Weights of a small transformer language model.
Architecture: RMSNorm before each block, no biases in attention or MLP.
Each number is 200 + 30 x the weight over its row's rms, rounded and kept within 0 to 999. Layers, rows and columns count from 0. The size before them is the row's rms in percent of the matrix's.

# layer 4 MLP gate, 256x96, rms 0.22, rows 19-43, columns 0-95
092,168,234,200,221,210,167,197,232,185,194,167,150,171,263,206,274,219,160,210,172,180,147,181,184,177,183,211,163,214,213,185,185,209,187,200,199,179,232,157,203,203,216,166,192,160,197,214,159,173,191,193,187,225,177,171,201,197,152,199,212,225,199,111,153,307,169,223,208,193,176,228,257,207,181,270,206,159,206,209,230,196,212,186,238,168,225,225,217,162,206,232,195,207,186,190,192
092,183,153,213,157,197,190,179,161,183,213,216,172,211,236,242,175,207,187,160,259,175,185,186,129,167,195,196,211,181,220,191,164,202,186,212,173,203,170,219,184,186,176,216,142,206,196,209,247,150,183,183,189,235,203,142,239,187,224,195,215,242,177,230,199,159,244,183,145,146,235,255,178,194,248,175,214,172,268,172,213,188,206,172,211,222,179,176,178,189,198,194,261,206,182,202,127
096,197,176,190,216,250,208,177,210,202,232,249,272,192,251,170,198,201,149,279,175,264,205,219,184,201,192,192,184,231,167,193,223,161,214,234,198,219,213,130,203,223,206,234,176,217,204,221,208,182,253,192,163,215,223,202,229,183,205,238,182,189,190,211,213,220,149,214,190,212,191,174,230,189,242,253,199,129,163,203,168,200,227,192,201,246,113,227,148,188,214,190,211,209,213,205,227
104,168,197,223,211,180,155,206,186,216,196,200,210,259,208,233,171,211,190,204,266,183,197,186,237,194,149,202,171,184,231,157,200,259,175,193,246,210,196,126,228,169,218,203,208,168,231,179,237,256,230,165,187,193,160,233,165,175,154,206,216,230,248,220,169,202,232,153,168,251,234,236,193,186,223,191,171,222,177,165,237,208,240,157,201,208,202,228,264,251,170,171,220,219,213,195,194
098,181,178,200,140,190,199,153,179,218,135,225,209,167,226,195,227,237,182,171,214,229,217,196,207,201,174,222,206,204,209,218,222,207,183,260,210,196,233,223,192,204,179,195,170,210,227,195,240,200,193,184,241,219,176,141,174,209,181,163,196,241,200,207,188,180,232,184,223,180,162,215,191,203,248,193,145,199,176,288,204,237,260,206,189,167,210,240,210,137,258,213,292,173,195,236,228
100,219,223,211,212,205,188,172,195,196,216,188,215,189,183,209,175,224,176,205,229,194,197,229,226,157,176,177,253,181,214,216,189,191,184,177,202,134,172,167,164,236,233,187,201,191,151,219,180,185,195,202,254,227,217,248,160,248,144,200,206,214,126,162,183,201,200,250,223,200,169,200,197,113,212,283,243,202,190,159,181,229,238,173,173,156,217,235,177,171,178,168,152,179,229,206,225
090,264,166,193,187,192,241,216,169,241,204,184,193,233,170,225,202,210,111,243,168,188,171,220,199,181,191,191,167,151,164,214,254,217,215,236,198,192,210,206,190,185,144,252,208,224,190,215,145,259,210,254,187,202,208,187,237,212,202,196,271,206,239,226,170,183,180,221,186,239,167,218,197,202,179,171,188,279,219,245,168,211,171,207,169,208,233,187,177,171,203,201,191,243,173,198,164
095,225,135,184,161,179,143,204,168,289,245,156,191,246,192,180,180,236,227,192,225,247,201,242,185,216,230,155,188,153,175,201,180,216,207,210,217,189,218,194,233,263,190,198,175,206,231,233,170,244,203,211,195,168,235,242,157,211,191,163,175,204,239,186,182,168,169,158,171,211,258,215,179,185,225,216,158,206,165,148,232,221,228,192,201,179,207,179,228,218,207,233,187,236,163,177,200
093,184,201,240,210,207,234,228,191,281,226,220,251,257,170,202,198,175,220,237,202,213,232,211,236,176,173,213,200,194,228,179,122,211,198,180,219,162,219,174,229,196,209,228,195,230,217,201,235,160,175,225,192,184,232,220,166,156,255,203,176,214,208,196,154,155,164,202,232,243,235,180,216,238,224,247,219,149,179,225,139,212,215,213,205,233,197,162,205,231,227,223,186,170,276,183,182
102,134,218,160,204,208,224,196,148,177,227,183,204,260,231,209,196,190,206,235,216,163,199,208,237,226,235,200,252,160,172,201,207,244,179,220,175,165,148,206,203,224,154,175,203,245,209,193,166,266,214,216,165,163,179,174,157,195,177,228,253,171,201,194,191,168,168,178,176,216,267,222,209,189,208,258,216,182,257,145,147,218,171,222,191,224,238,191,205,226,198,179,226,195,251,202,205
109,157,225,245,148,203,237,196,178,183,207,201,213,243,246,226,205,237,178,266,196,231,251,243,200,212,187,188,199,217,233,214,192,175,178,267,169,139,204,150,195,166,192,209,200,243,203,188,157,196,221,203,163,176,164,158,184,201,189,256,176,239,176,212,230,228,198,182,138,203,240,173,185,172,246,219,207,135,219,162,221,171,234,243,174,262,204,224,198,176,208,203,199,227,209,197,204
097,142,182,236,267,176,207,218,226,183,238,165,249,214,227,220,207,185,180,238,199,188,225,172,229,155,195,241,204,157,262,193,147,143,212,192,176,220,209,182,222,220,198,213,165,256,148,191,160,175,202,205,195,227,168,177,196,243,158,221,184,224,233,232,167,182,204,205,170,167,231,164,200,225,196,216,131,158,179,219,220,206,227,236,203,187,174,185,224,221,159,126,209,217,186,195,230
079,200,153,198,214,260,225,219,187,155,172,184,138,227,217,122,252,208,175,245,145,179,190,221,178,135,210,170,209,177,221,193,228,190,149,193,197,181,146,221,210,212,160,205,192,178,196,228,205,177,169,167,213,208,164,166,173,238,223,169,194,236,165,207,187,235,220,180,128,199,206,135,181,203,172,189,177,195,185,223,170,167,252,202,196,192,178,193,178,185,228,230,206,213,205,191,132
088,209,166,184,151,214,236,190,181,226,198,176,240,248,224,189,190,261,195,184,213,216,207,218,193,168,234,198,207,160,258,237,215,192,158,176,180,281,155,255,193,277,222,206,196,196,155,212,185,218,178,200,144,223,212,239,145,227,178,172,145,178,244,192,168,155,180,222,158,164,228,183,207,208,201,203,246,230,177,223,185,212,200,202,225,166,221,246,196,216,200,226,207,178,176,156,179
091,259,212,153,211,168,208,239,141,225,149,211,204,247,214,161,194,197,209,205,274,218,236,159,183,196,186,196,266,187,214,166,147,157,180,228,178,209,219,218,223,224,148,220,213,177,163,168,229,235,214,157,234,173,193,190,123,207,171,217,176,187,215,173,194,200,190,180,208,215,220,175,214,190,240,211,160,228,218,200,201,160,147,193,189,226,173,202,224,227,273,170,182,194,207,160,212
109,190,225,182,193,221,220,177,207,177,166,166,213,208,216,178,212,166,211,160,214,160,160,193,219,213,179,200,187,179,203,196,184,204,211,216,211,210,137,186,126,182,223,230,174,199,232,186,166,225,169,188,289,192,201,208,218,183,200,181,229,229,173,238,134,217,216,148,156,273,222,169,176,145,199,162,181,232,234,155,178,157,217,164,149,165,188,241,135,192,198,206,176,197,161,209,197
093,194,225,142,203,224,211,200,186,186,195,182,236,226,229,202,201,126,215,173,180,173,183,178,193,258,233,255,230,214,214,206,163,205,155,189,228,199,178,195,219,174,175,200,203,203,199,145,188,212,212,265,223,173,154,194,191,223,195,189,243,211,190,220,225,249,213,194,214,194,216,282,190,158,184,233,233,156,193,166,240,207,137,178,235,204,184,272,233,127,234,221,193,214,228,184,211
084,235,220,241,203,197,194,179,150,245,184,223,228,215,202,146,158,247,193,185,164,228,214,141,164,174,208,170,210,208,222,224,204,201,144,205,234,210,129,205,220,187,163,198,185,171,208,204,224,196,166,231,222,225,197,258,219,191,149,171,194,213,192,179,197,174,257,217,187,193,265,204,193,202,249,205,140,244,142,182,246,206,126,185,202,195,230,220,192,178,201,188,183,166,149,187,223
098,201,188,143,209,223,219,205,260,188,224,211,190,184,171,230,173,213,232,161,183,204,183,217,199,253,213,164,174,262,168,215,197,226,229,204,210,167,209,193,195,210,223,139,228,181,228,237,203,204,239,215,179,229,168,247,261,272,259,225,201,178,193,203,208,170,249,215,146,177,172,146,239,204,179,205,227,236,209,221,184,152,184,168,163,169,161,208,191,203,204,188,233,179,175,215,269
092,187,205,164,169,178,195,157,213,210,193,233,176,208,203,182,226,201,170,183,223,231,224,160,229,246,243,149,200,200,172,218,195,192,159,194,128,192,259,205,234,189,209,204,217,198,231,172,202,278,224,246,218,292,151,234,172,225,200,158,195,260,212,162,224,164,171,184,153,171,191,192,219,154,194,233,194,240,190,198,177,228,212,158,204,224,195,166,200,231,187,188,201,216,186,144,182
098,171,166,179,191,237,220,158,162,235,179,186,140,166,200,138,248,186,110,250,177,193,233,186,159,201,174,241,159,172,226,207,198,190,178,181,260,186,181,182,212,226,240,191,212,203,187,175,226,151,179,160,231,166,192,221,193,207,190,221,134,192,178,179,240,223,232,159,216,252,203,172,244,257,181,186,219,232,150,208,193,213,182,199,155,213,198,161,221,190,208,210,196,200,205,213,201
092,183,180,206,215,190,223,209,204,204,170,154,156,204,218,179,226,214,183,179,178,228,165,215,155,247,229,197,205,264,241,210,100,219,178,191,221,156,243,211,210,214,188,228,218,185,222,179,177,202,221,222,187,198,212,254,237,214,193,151,161,208,193,141,177,237,191,231,238,193,184,197,190,190,184,295,226,168,153,199,129,203,226,210,242,220,176,225,226,231,191,247,218,186,180,204,192
109,213,237,205,181,153,143,230,235,200,230,180,220,157,241,224,199,155,190,236,178,235,213,241,201,215,244,206,102,157,180,172,143,150,173,157,186,189,208,199,199,190,200,182,169,240,184,158,174,205,196,258,181,159,189,216,198,237,169,209,240,218,200,213,245,265,198,219,167,208,204,218,206,228,175,265,182,200,213,196,191,154,174,193,216,181,197,179,164,225,164,165,174,197,172,225,190
091,255,162,208,225,183,211,239,198,204,256,194,202,236,161,129,201,226,235,181,207,237,219,171,202,192,243,195,239,214,236,226,197,167,202,249,196,212,180,226,233,239,168,204,182,247,180,177,220,201,191,205,196,207,220,251,161,181,180,189,199,205,162,246,224,204,180,140,203,180,230,149,161,188,170,243,235,210,162,190,168,200,168,175,183,181,199,245,218,248,130,154,167,148,211,161,210
096,160,204,162,194,212,180,173,160,201,214,217,233,206,224,212,176,194,191,230,195,185,278,192,221,179,223,180,204,242,202,208,160,167,193,222,223,201,177,132,190,263,194,236,195,187,240,232,197,241,189,206,178,218,210,199,198,217,161,182,257,197,176,212,220,196,217,161,264,201,267,193,182,235,202,259,165,127,221,190,188,183,119,181,232,220,268,199,223,202,243,205,176,212,230,200,194
# layer 4 MLP up, 256x96, rms 0.22, rows 19-42, columns 0-95
094,212,220,218,236,228,160,184,249,181,204,192,185,164,197,200,251,184,156,218,198,185,199,240,178,166,170,190,228,208,160,237,239,211,164,197,197,138,159,228,179,229,210,194,202,201,146,188,228,183,179,218,224,204,231,180,220,222,161,215,209,239,120,192,180,194,221,146,141,208,224,156,134,148,181,213,210,213,167,214,159,231,220,195,191,171,192,245,165,234,199,249,169,236,193,221,146
092,179,168,197,190,206,268,128,170,150,171,253,228,215,193,190,172,190,221,212,219,188,232,129,227,207,179,220,224,145,218,232,236,198,174,172,250,181,198,208,191,202,175,231,248,268,196,242,222,223,196,189,186,194,193,140,215,179,182,145,266,167,222,179,218,210,242,214,219,211,204,228,170,171,223,188,236,196,230,166,174,197,161,219,164,189,248,170,181,212,216,172,215,202,171,173,226
093,137,201,189,251,169,123,183,182,261,203,232,177,218,152,141,189,180,225,209,235,213,196,237,163,216,191,214,185,179,254,173,174,229,184,112,194,230,207,166,177,174,191,191,201,231,233,196,231,252,228,217,217,217,214,211,213,173,239,176,203,203,206,228,171,205,191,176,135,229,207,184,182,224,200,176,177,263,189,198,194,232,201,200,172,211,208,158,218,234,247,237,158,229,226,228,203
107,201,268,171,214,188,171,201,194,173,208,215,175,207,163,162,166,140,253,222,160,154,157,244,222,197,181,172,157,201,195,242,199,190,184,161,177,192,203,211,190,187,178,148,216,196,201,208,172,238,258,233,256,228,189,164,184,176,239,242,172,176,165,199,233,172,201,219,180,202,164,193,137,161,200,184,269,198,200,137,209,150,186,175,200,209,172,222,213,205,230,184,199,200,136,227,210
110,234,190,193,218,227,182,215,212,207,267,210,223,176,185,232,189,200,217,167,177,190,221,158,185,231,215,204,264,221,218,198,222,249,202,179,246,192,170,241,191,194,186,160,187,196,249,178,229,175,178,173,187,174,217,220,258,207,198,137,200,190,212,209,190,172,229,220,164,210,224,229,167,204,174,177,269,235,176,167,176,224,251,237,217,217,227,225,230,216,206,161,268,194,143,268,261
090,208,189,214,160,170,195,244,217,169,204,173,239,218,191,184,215,178,169,137,201,247,190,176,229,202,161,224,207,175,183,166,198,242,171,221,223,236,180,251,175,224,156,224,224,236,253,170,248,181,188,154,177,207,215,193,228,236,159,184,223,211,241,204,261,159,245,232,198,183,226,227,164,176,239,156,264,244,209,194,224,190,213,196,156,183,222,264,153,186,232,193,196,209,206,166,223
078,173,153,184,182,194,170,155,216,193,203,171,200,199,162,224,220,206,144,222,141,216,219,190,204,203,210,209,199,217,221,226,193,215,197,184,194,140,94,167,204,227,148,237,199,209,190,271,158,222,202,238,167,203,214,220,168,208,194,163,191,200,239,230,226,165,232,201,212,163,227,196,223,120,198,154,185,248,177,214,197,182,140,236,170,227,180,249,214,208,234,207,194,177,213,218,219
093,231,171,212,221,188,241,208,203,164,185,186,193,206,188,205,227,140,239,185,192,204,155,190,233,251,164,215,179,179,204,194,198,156,180,206,184,164,187,210,215,187,165,212,212,187,171,203,242,214,185,226,272,215,174,218,226,201,200,195,203,210,146,185,159,250,184,208,207,167,209,213,114,131,135,204,235,194,251,173,218,189,180,228,194,237,193,184,158,227,148,162,119,185,159,208,197
090,193,217,174,196,211,169,132,189,197,237,218,212,216,219,238,254,225,209,175,187,177,161,175,221,181,184,200,166,173,224,147,211,277,231,218,147,213,213,270,182,217,207,240,174,166,182,183,208,221,111,174,181,170,154,178,230,221,153,182,237,228,247,244,186,174,203,188,201,212,199,239,207,220,227,188,145,206,201,189,229,216,245,210,183,212,220,163,176,171,174,219,193,226,150,217,223
097,243,217,211,181,215,234,171,257,242,175,215,183,193,211,214,194,181,151,150,220,189,194,205,199,165,166,177,175,183,284,172,194,154,188,179,212,161,223,169,183,188,189,221,225,245,195,197,262,199,238,223,227,270,247,214,178,229,221,173,237,199,210,285,191,239,235,191,164,153,217,232,211,160,210,186,174,186,171,220,248,164,196,178,200,151,230,190,177,227,214,191,194,229,184,173,198
105,237,220,240,160,216,140,232,222,222,153,239,200,228,204,212,205,165,170,234,200,181,211,246,198,241,175,145,187,245,198,217,199,167,182,215,185,187,147,208,214,204,218,157,225,180,152,148,209,182,186,215,143,178,187,218,225,189,235,243,152,197,197,217,233,229,255,200,168,190,214,176,172,190,223,258,232,168,186,245,164,175,230,276,141,192,178,189,180,214,210,190,179,205,211,247,207
082,165,228,230,229,203,167,202,202,224,196,227,233,148,230,214,169,266,198,225,181,261,203,173,198,176,180,279,203,172,181,188,244,203,208,264,204,227,204,172,171,167,172,205,184,209,209,190,207,207,221,146,210,143,175,163,212,208,232,202,206,175,209,190,260,222,215,233,163,198,211,198,279,208,259,231,242,211,223,174,197,151,209,227,154,217,225,210,217,232,161,152,189,171,210,231,204
096,158,194,214,169,223,199,257,226,183,107,177,163,215,211,235,222,208,186,218,173,183,169,244,163,190,185,180,186,197,209,144,256,195,185,126,178,199,137,194,221,206,177,210,196,211,209,213,141,196,199,230,184,232,193,184,195,166,250,177,207,227,229,228,209,192,224,230,198,202,221,202,133,206,175,164,222,189,190,210,168,167,234,182,185,172,202,156,165,194,160,218,268,262,180,209,180
095,205,230,150,199,154,170,250,236,188,177,182,181,133,224,162,183,225,138,188,184,257,196,168,203,188,195,195,195,230,159,208,182,222,206,207,195,177,192,200,205,173,262,169,163,203,224,261,148,195,210,184,202,201,212,191,236,224,203,220,185,195,170,197,202,233,196,131,200,212,207,175,236,174,155,175,165,245,160,144,248,205,265,223,225,159,208,150,219,207,196,182,167,163,209,171,231
099,150,172,160,203,222,221,195,273,196,224,168,193,201,224,208,181,182,246,195,202,231,213,197,172,176,186,221,219,211,175,261,255,199,198,183,245,180,208,161,150,217,223,195,198,205,190,230,220,254,159,210,209,186,138,178,166,231,140,203,120,213,229,200,180,200,252,219,242,225,210,201,199,178,178,206,143,195,163,179,189,192,229,196,208,186,231,207,241,189,132,250,163,224,237,233,211
102,123,218,200,141,225,168,224,91,221,207,173,209,219,205,209,217,243,245,237,221,188,203,195,234,218,210,177,222,167,216,210,185,208,175,223,181,189,197,169,229,194,196,219,240,174,225,207,186,187,238,259,192,201,198,247,194,172,227,206,179,225,194,188,168,225,160,204,185,253,261,170,181,226,175,208,169,145,219,192,215,205,203,186,166,231,196,215,168,200,205,254,123,182,241,172,181
090,194,206,239,190,176,200,217,219,227,182,266,224,186,191,186,201,211,173,159,200,192,205,181,185,154,162,212,133,162,195,236,218,161,195,205,195,245,195,204,209,249,190,240,184,213,191,230,205,202,230,216,222,262,229,198,174,178,228,238,212,192,110,188,229,183,218,214,195,245,205,146,211,255,154,220,205,213,232,223,160,133,210,138,226,214,185,164,196,254,227,198,180,250,162,177,204
089,242,237,162,259,115,156,232,196,207,223,195,204,173,186,219,253,170,175,199,207,217,192,221,241,192,237,206,232,208,206,226,225,190,222,174,193,225,177,220,248,172,210,207,118,222,203,234,169,194,183,223,195,253,204,220,197,245,215,191,221,201,172,232,188,165,182,226,216,221,254,249,172,182,194,182,184,224,238,159,238,185,219,170,191,192,266,236,194,145,242,189,190,190,232,252,203
106,212,192,206,249,193,248,199,251,209,181,168,210,248,215,217,165,164,175,204,133,217,148,244,218,231,205,196,138,281,166,248,175,232,233,164,146,200,222,231,215,219,242,191,184,172,165,256,182,194,196,196,217,167,227,207,214,199,213,213,199,191,216,164,186,173,151,247,162,183,170,188,177,185,172,228,207,191,207,201,190,221,176,209,191,226,167,239,127,204,169,220,233,209,209,173,161
099,192,157,236,226,254,200,232,218,199,214,195,206,198,205,208,245,250,203,229,229,185,208,173,214,158,157,219,207,204,241,126,219,199,190,266,237,167,178,221,223,168,223,235,193,224,175,225,249,161,199,194,168,179,271,167,185,121,143,201,221,196,171,197,199,212,193,213,194,195,227,183,187,194,186,191,205,182,201,248,194,228,193,204,237,212,243,179,279,201,143,182,213,234,235,215,165
096,209,227,166,233,187,208,207,238,165,245,216,231,222,193,160,178,177,231,143,255,178,149,225,223,224,201,157,183,221,181,219,154,222,280,195,187,199,179,238,211,220,175,214,191,210,174,161,235,245,187,219,164,169,235,220,246,224,174,204,228,219,231,236,190,196,224,199,173,205,189,255,170,190,221,186,202,189,202,248,201,222,159,198,221,181,149,236,208,243,185,209,263,215,148,248,149
098,213,160,244,229,167,149,170,190,180,268,147,187,183,226,209,187,237,172,169,234,155,260,190,198,193,186,206,207,162,195,227,202,227,177,204,248,211,160,178,233,216,186,218,231,179,261,183,217,203,195,189,184,183,168,210,217,215,157,177,230,167,179,169,181,204,188,167,202,225,194,229,218,205,230,194,152,158,129,178,243,152,249,169,231,182,238,179,178,230,259,238,225,196,160,174,208
097,206,211,227,188,152,215,210,191,123,212,196,181,212,243,166,206,221,205,178,154,188,180,224,237,161,204,152,231,191,241,182,198,194,215,204,192,207,188,225,149,221,244,202,240,240,196,184,195,177,154,228,219,231,183,159,230,208,199,219,252,159,274,214,197,211,145,188,182,177,121,175,196,156,201,191,182,167,168,209,207,150,176,208,188,192,177,220,158,210,168,134,142,197,154,213,208
086,268,154,219,180,190,171,208,175,240,233,173,234,209,190,206,152,191,221,163,180,213,227,214,244,202,201,220,185,202,183,178,167,211,246,232,144,176,190,225,201,222,228,196,211,282,165,156,227,178,210,191,197,234,178,221,225,185,221,199,273,177,220,267,195,184,245,197,204,172,251,178,178,144,206,240,195,234,176,190,203,212,165,240,213,212,190,160,214,245,183,137,222,152,188,199,215
# layer 4 MLP down (transposed), 256x96, rms 0.188, rows 19-42, columns 0-95
099,206,191,161,198,188,220,209,205,200,173,211,171,139,202,217,209,228,190,217,200,193,184,163,193,183,191,175,208,199,196,234,177,235,184,167,209,227,186,121,177,212,171,198,219,166,237,282,202,134,207,190,183,197,200,134,240,226,209,271,179,217,233,163,168,280,192,212,206,175,174,190,215,202,214,168,205,150,212,218,213,200,193,164,289,172,189,190,166,169,184,263,187,207,180,194,170
085,216,232,154,246,163,171,219,206,212,188,197,154,247,244,204,202,225,178,195,199,171,191,230,228,215,238,179,222,240,182,194,213,222,204,188,155,207,224,208,269,215,192,168,204,206,222,152,194,194,243,224,273,245,193,219,176,217,190,210,166,228,199,197,249,212,213,190,211,162,157,202,240,221,213,202,157,200,192,191,181,199,232,269,234,190,173,182,235,205,130,281,160,236,148,209,187
089,245,188,186,216,218,237,200,249,186,185,170,162,217,218,187,204,222,228,174,205,161,156,197,233,186,156,134,193,218,162,203,278,165,173,270,187,186,216,234,250,145,182,225,247,261,177,244,200,244,221,222,216,185,191,200,200,182,187,201,169,230,165,235,186,164,216,247,240,231,216,203,223,217,223,184,174,162,183,249,180,171,171,222,214,158,215,222,229,194,164,168,190,213,204,241,212
109,162,179,147,147,144,193,220,232,187,195,194,204,184,218,192,220,217,196,210,168,227,132,200,162,220,188,212,207,243,190,192,222,187,224,170,222,184,168,195,234,191,199,230,204,216,190,189,160,208,221,186,226,196,174,271,217,179,289,189,208,180,211,194,181,236,179,220,163,172,205,189,284,206,197,158,142,167,222,204,195,182,176,197,170,194,184,229,158,139,209,190,200,194,219,135,275
108,168,197,163,179,227,188,184,220,159,207,243,200,170,224,197,170,183,224,190,189,234,191,168,181,198,206,221,189,178,245,178,196,232,206,183,163,216,204,201,184,210,125,145,179,244,193,178,196,174,134,212,189,220,191,155,229,240,152,183,221,197,189,220,154,170,234,207,228,236,162,155,191,241,289,164,224,190,168,202,185,181,202,194,188,133,201,180,207,161,221,199,246,176,260,233,250
097,221,232,180,171,234,185,188,222,243,218,162,164,244,188,185,257,157,244,224,167,146,180,197,209,204,153,220,182,245,184,178,239,193,192,189,196,272,149,156,125,207,189,236,185,203,147,175,173,168,174,211,181,196,210,186,196,228,224,211,208,199,228,235,149,195,159,186,225,173,177,237,240,227,167,193,192,158,253,227,191,212,216,200,169,181,194,159,194,187,196,131,233,199,209,168,187
085,210,198,248,217,241,180,219,233,193,220,159,141,200,162,204,190,190,154,203,138,230,192,207,191,186,184,230,274,207,223,194,227,136,228,208,259,208,200,239,232,151,226,214,182,189,129,154,168,247,160,195,189,216,200,199,202,197,190,230,170,232,174,253,223,239,156,195,164,214,149,231,181,234,210,121,244,185,210,211,200,190,212,207,188,191,168,196,234,207,211,217,183,182,170,211,217
104,217,152,226,231,214,185,177,175,151,221,220,203,184,219,210,233,201,200,150,200,282,222,218,195,186,178,196,170,204,217,255,209,123,163,207,187,199,211,162,228,200,215,282,230,169,214,207,189,159,232,206,206,172,168,182,182,189,167,230,248,172,210,229,201,252,212,202,151,206,177,185,233,213,159,209,128,195,190,200,208,202,165,182,152,157,140,206,160,242,167,227,191,199,199,179,221
094,207,191,158,201,194,206,194,130,227,249,235,218,159,241,174,144,173,191,225,199,203,193,190,229,244,220,145,182,203,227,184,179,193,183,288,192,185,193,227,159,219,235,252,195,241,181,231,258,172,203,171,176,255,220,218,156,204,190,201,114,172,192,219,205,185,162,159,155,175,212,171,198,224,208,213,213,253,206,180,179,181,202,214,210,223,200,222,164,237,232,214,186,188,212,158,222
102,197,204,201,169,205,186,225,223,184,183,175,164,170,245,220,251,224,214,213,254,145,205,186,205,193,132,220,158,204,201,218,209,209,185,200,221,206,205,180,140,209,214,229,225,275,220,254,291,175,199,157,249,191,197,211,179,242,156,205,180,157,246,193,188,169,202,212,213,274,222,204,210,173,187,201,198,168,207,207,168,238,207,120,177,207,170,209,221,218,218,226,178,200,201,160,195
097,234,247,193,150,166,223,257,223,204,247,195,264,174,211,228,241,219,187,196,187,269,234,219,231,202,178,187,142,265,204,203,233,192,228,180,205,183,259,228,185,170,159,206,181,223,213,156,220,187,179,201,226,173,147,155,205,208,171,213,202,201,162,209,178,217,235,175,169,162,201,193,202,228,188,217,202,176,168,137,218,194,173,174,155,203,188,197,230,218,199,187,150,205,181,130,159
094,189,186,258,195,176,229,139,210,184,207,225,217,175,199,187,223,163,183,227,221,187,202,203,237,212,206,164,196,185,202,226,210,177,224,151,190,172,210,220,166,222,212,200,159,243,130,193,165,209,170,173,161,195,185,214,204,193,137,145,146,158,259,216,223,181,179,153,204,185,236,158,152,200,170,224,171,132,193,277,240,229,182,212,214,205,172,229,213,194,241,203,195,228,168,163,225
086,174,183,244,200,220,213,247,194,192,252,219,243,211,193,218,172,176,182,202,212,231,216,194,223,155,209,221,213,199,171,203,183,159,243,157,223,243,239,221,272,224,228,198,232,189,244,198,198,228,171,182,169,171,238,197,199,222,223,215,218,162,206,257,184,184,213,236,255,138,195,220,159,155,190,118,252,207,208,148,224,185,151,239,210,200,169,164,154,189,205,206,196,174,195,223,230
098,253,184,246,184,210,208,217,211,175,118,232,184,229,186,182,200,174,205,193,168,213,227,171,199,204,188,184,199,198,235,163,210,243,244,189,157,183,248,187,219,217,185,167,186,214,144,237,196,259,196,162,173,153,116,192,181,211,182,205,200,180,161,204,166,186,174,206,159,188,186,223,258,199,165,252,195,202,191,157,251,189,234,177,211,214,195,208,196,170,280,173,171,157,204,226,178
098,208,145,194,192,226,252,237,211,185,130,212,202,228,192,163,178,217,223,196,245,197,162,161,156,176,174,205,200,236,161,236,223,211,203,220,261,169,197,156,175,167,169,233,173,162,245,179,221,176,216,255,261,220,151,191,182,246,140,208,227,181,235,190,208,199,222,145,192,216,232,192,190,216,244,243,146,196,231,213,239,185,197,203,216,202,189,243,207,199,150,229,190,192,221,222,200
107,204,198,218,190,189,211,173,230,190,208,224,157,196,188,190,238,185,194,197,209,170,215,141,194,183,197,168,281,172,190,180,207,211,207,205,182,250,239,210,262,216,172,189,174,258,204,152,172,163,268,227,216,214,218,191,155,159,228,184,135,194,230,189,242,164,207,206,217,203,173,196,255,192,165,178,214,208,225,156,206,225,173,245,182,265,232,206,163,190,219,234,177,183,247,175,258
096,161,173,198,243,206,202,198,235,157,154,167,184,181,159,174,229,228,230,228,166,202,218,209,171,192,198,252,229,185,197,189,150,170,211,176,224,205,195,236,165,258,236,202,196,217,242,191,205,196,213,192,189,219,184,190,146,187,202,154,140,228,220,153,184,180,204,217,155,220,193,143,235,161,213,174,211,242,181,227,194,228,158,200,145,230,201,194,126,251,264,168,204,153,203,229,209
096,175,160,238,219,218,243,261,235,161,180,171,241,181,170,254,264,184,217,164,232,195,179,251,207,212,191,205,218,188,145,214,234,195,206,207,166,193,280,185,160,198,216,165,188,206,166,171,131,205,159,191,160,210,200,192,245,189,173,209,235,187,181,221,222,221,189,217,198,208,179,187,162,235,161,144,212,146,217,187,185,221,212,193,211,191,176,230,156,164,211,228,176,184,225,233,149
104,193,237,176,197,189,170,232,184,213,170,176,202,161,155,174,191,151,201,216,227,233,172,194,252,254,243,190,187,263,188,213,164,267,202,173,174,194,176,185,182,175,160,144,204,248,193,182,203,217,139,202,207,218,176,269,200,213,274,212,172,206,210,205,217,237,203,216,237,170,210,185,174,169,151,179,172,252,245,236,172,182,202,193,203,198,224,249,175,154,166,229,200,192,168,210,212
097,169,212,209,131,209,175,220,226,243,169,209,205,221,258,215,176,201,139,166,224,211,212,274,173,220,204,141,233,172,206,246,156,180,173,261,165,250,196,202,206,175,214,184,195,188,217,184,150,197,233,203,199,230,154,169,249,203,216,140,209,221,218,235,170,223,243,161,219,230,194,256,212,233,169,182,186,234,229,208,211,241,202,192,194,195,225,228,234,228,187,224,155,186,183,197,222
098,147,178,190,233,233,182,175,150,220,169,221,233,192,189,172,234,151,192,246,191,223,240,158,182,197,138,181,178,181,231,200,221,224,220,226,252,210,172,236,262,194,155,197,160,243,217,176,205,276,227,191,252,171,169,191,210,187,159,221,237,197,181,252,195,240,194,216,234,226,203,230,175,229,207,217,177,134,227,203,183,223,202,194,221,181,192,192,229,140,171,211,196,222,166,235,189
102,163,187,195,205,229,174,221,164,180,246,236,200,205,208,243,180,166,215,186,213,187,175,228,165,283,187,191,195,180,221,195,206,172,174,202,182,208,185,190,171,206,178,250,205,172,238,156,192,177,258,235,206,224,207,159,192,253,197,179,202,164,235,174,180,174,217,261,138,238,199,205,225,186,238,200,191,177,220,204,218,176,317,204,191,178,191,191,248,187,257,152,216,212,213,209,172
099,214,246,166,206,194,203,212,200,221,173,171,161,215,187,248,156,180,207,218,221,169,145,160,205,188,309,203,218,196,183,190,231,133,214,157,152,241,204,213,188,239,178,189,189,189,250,169,193,129,202,227,187,188,243,201,251,275,244,174,198,194,182,175,181,200,184,186,202,198,179,257,169,230,194,176,212,211,182,155,191,229,203,184,208,236,165,177,221,190,234,175,180,194,192,207,224
088,185,216,153,216,179,187,166,213,237,220,229,116,183,234,175,189,219,183,242,224,178,156,209,207,197,198,201,154,197,228,177,233,193,192,187,147,216,212,137,208,209,185,189,246,166,209,228,178,189,180,210,201,207,182,159,204,199,188,205,171,243,238,220,189,204,180,243,196,158,129,215,173,180,231,183,199,183,145,225,214,258,216,192,242,137,225,133,239,162,250,244,205,205,166,185,212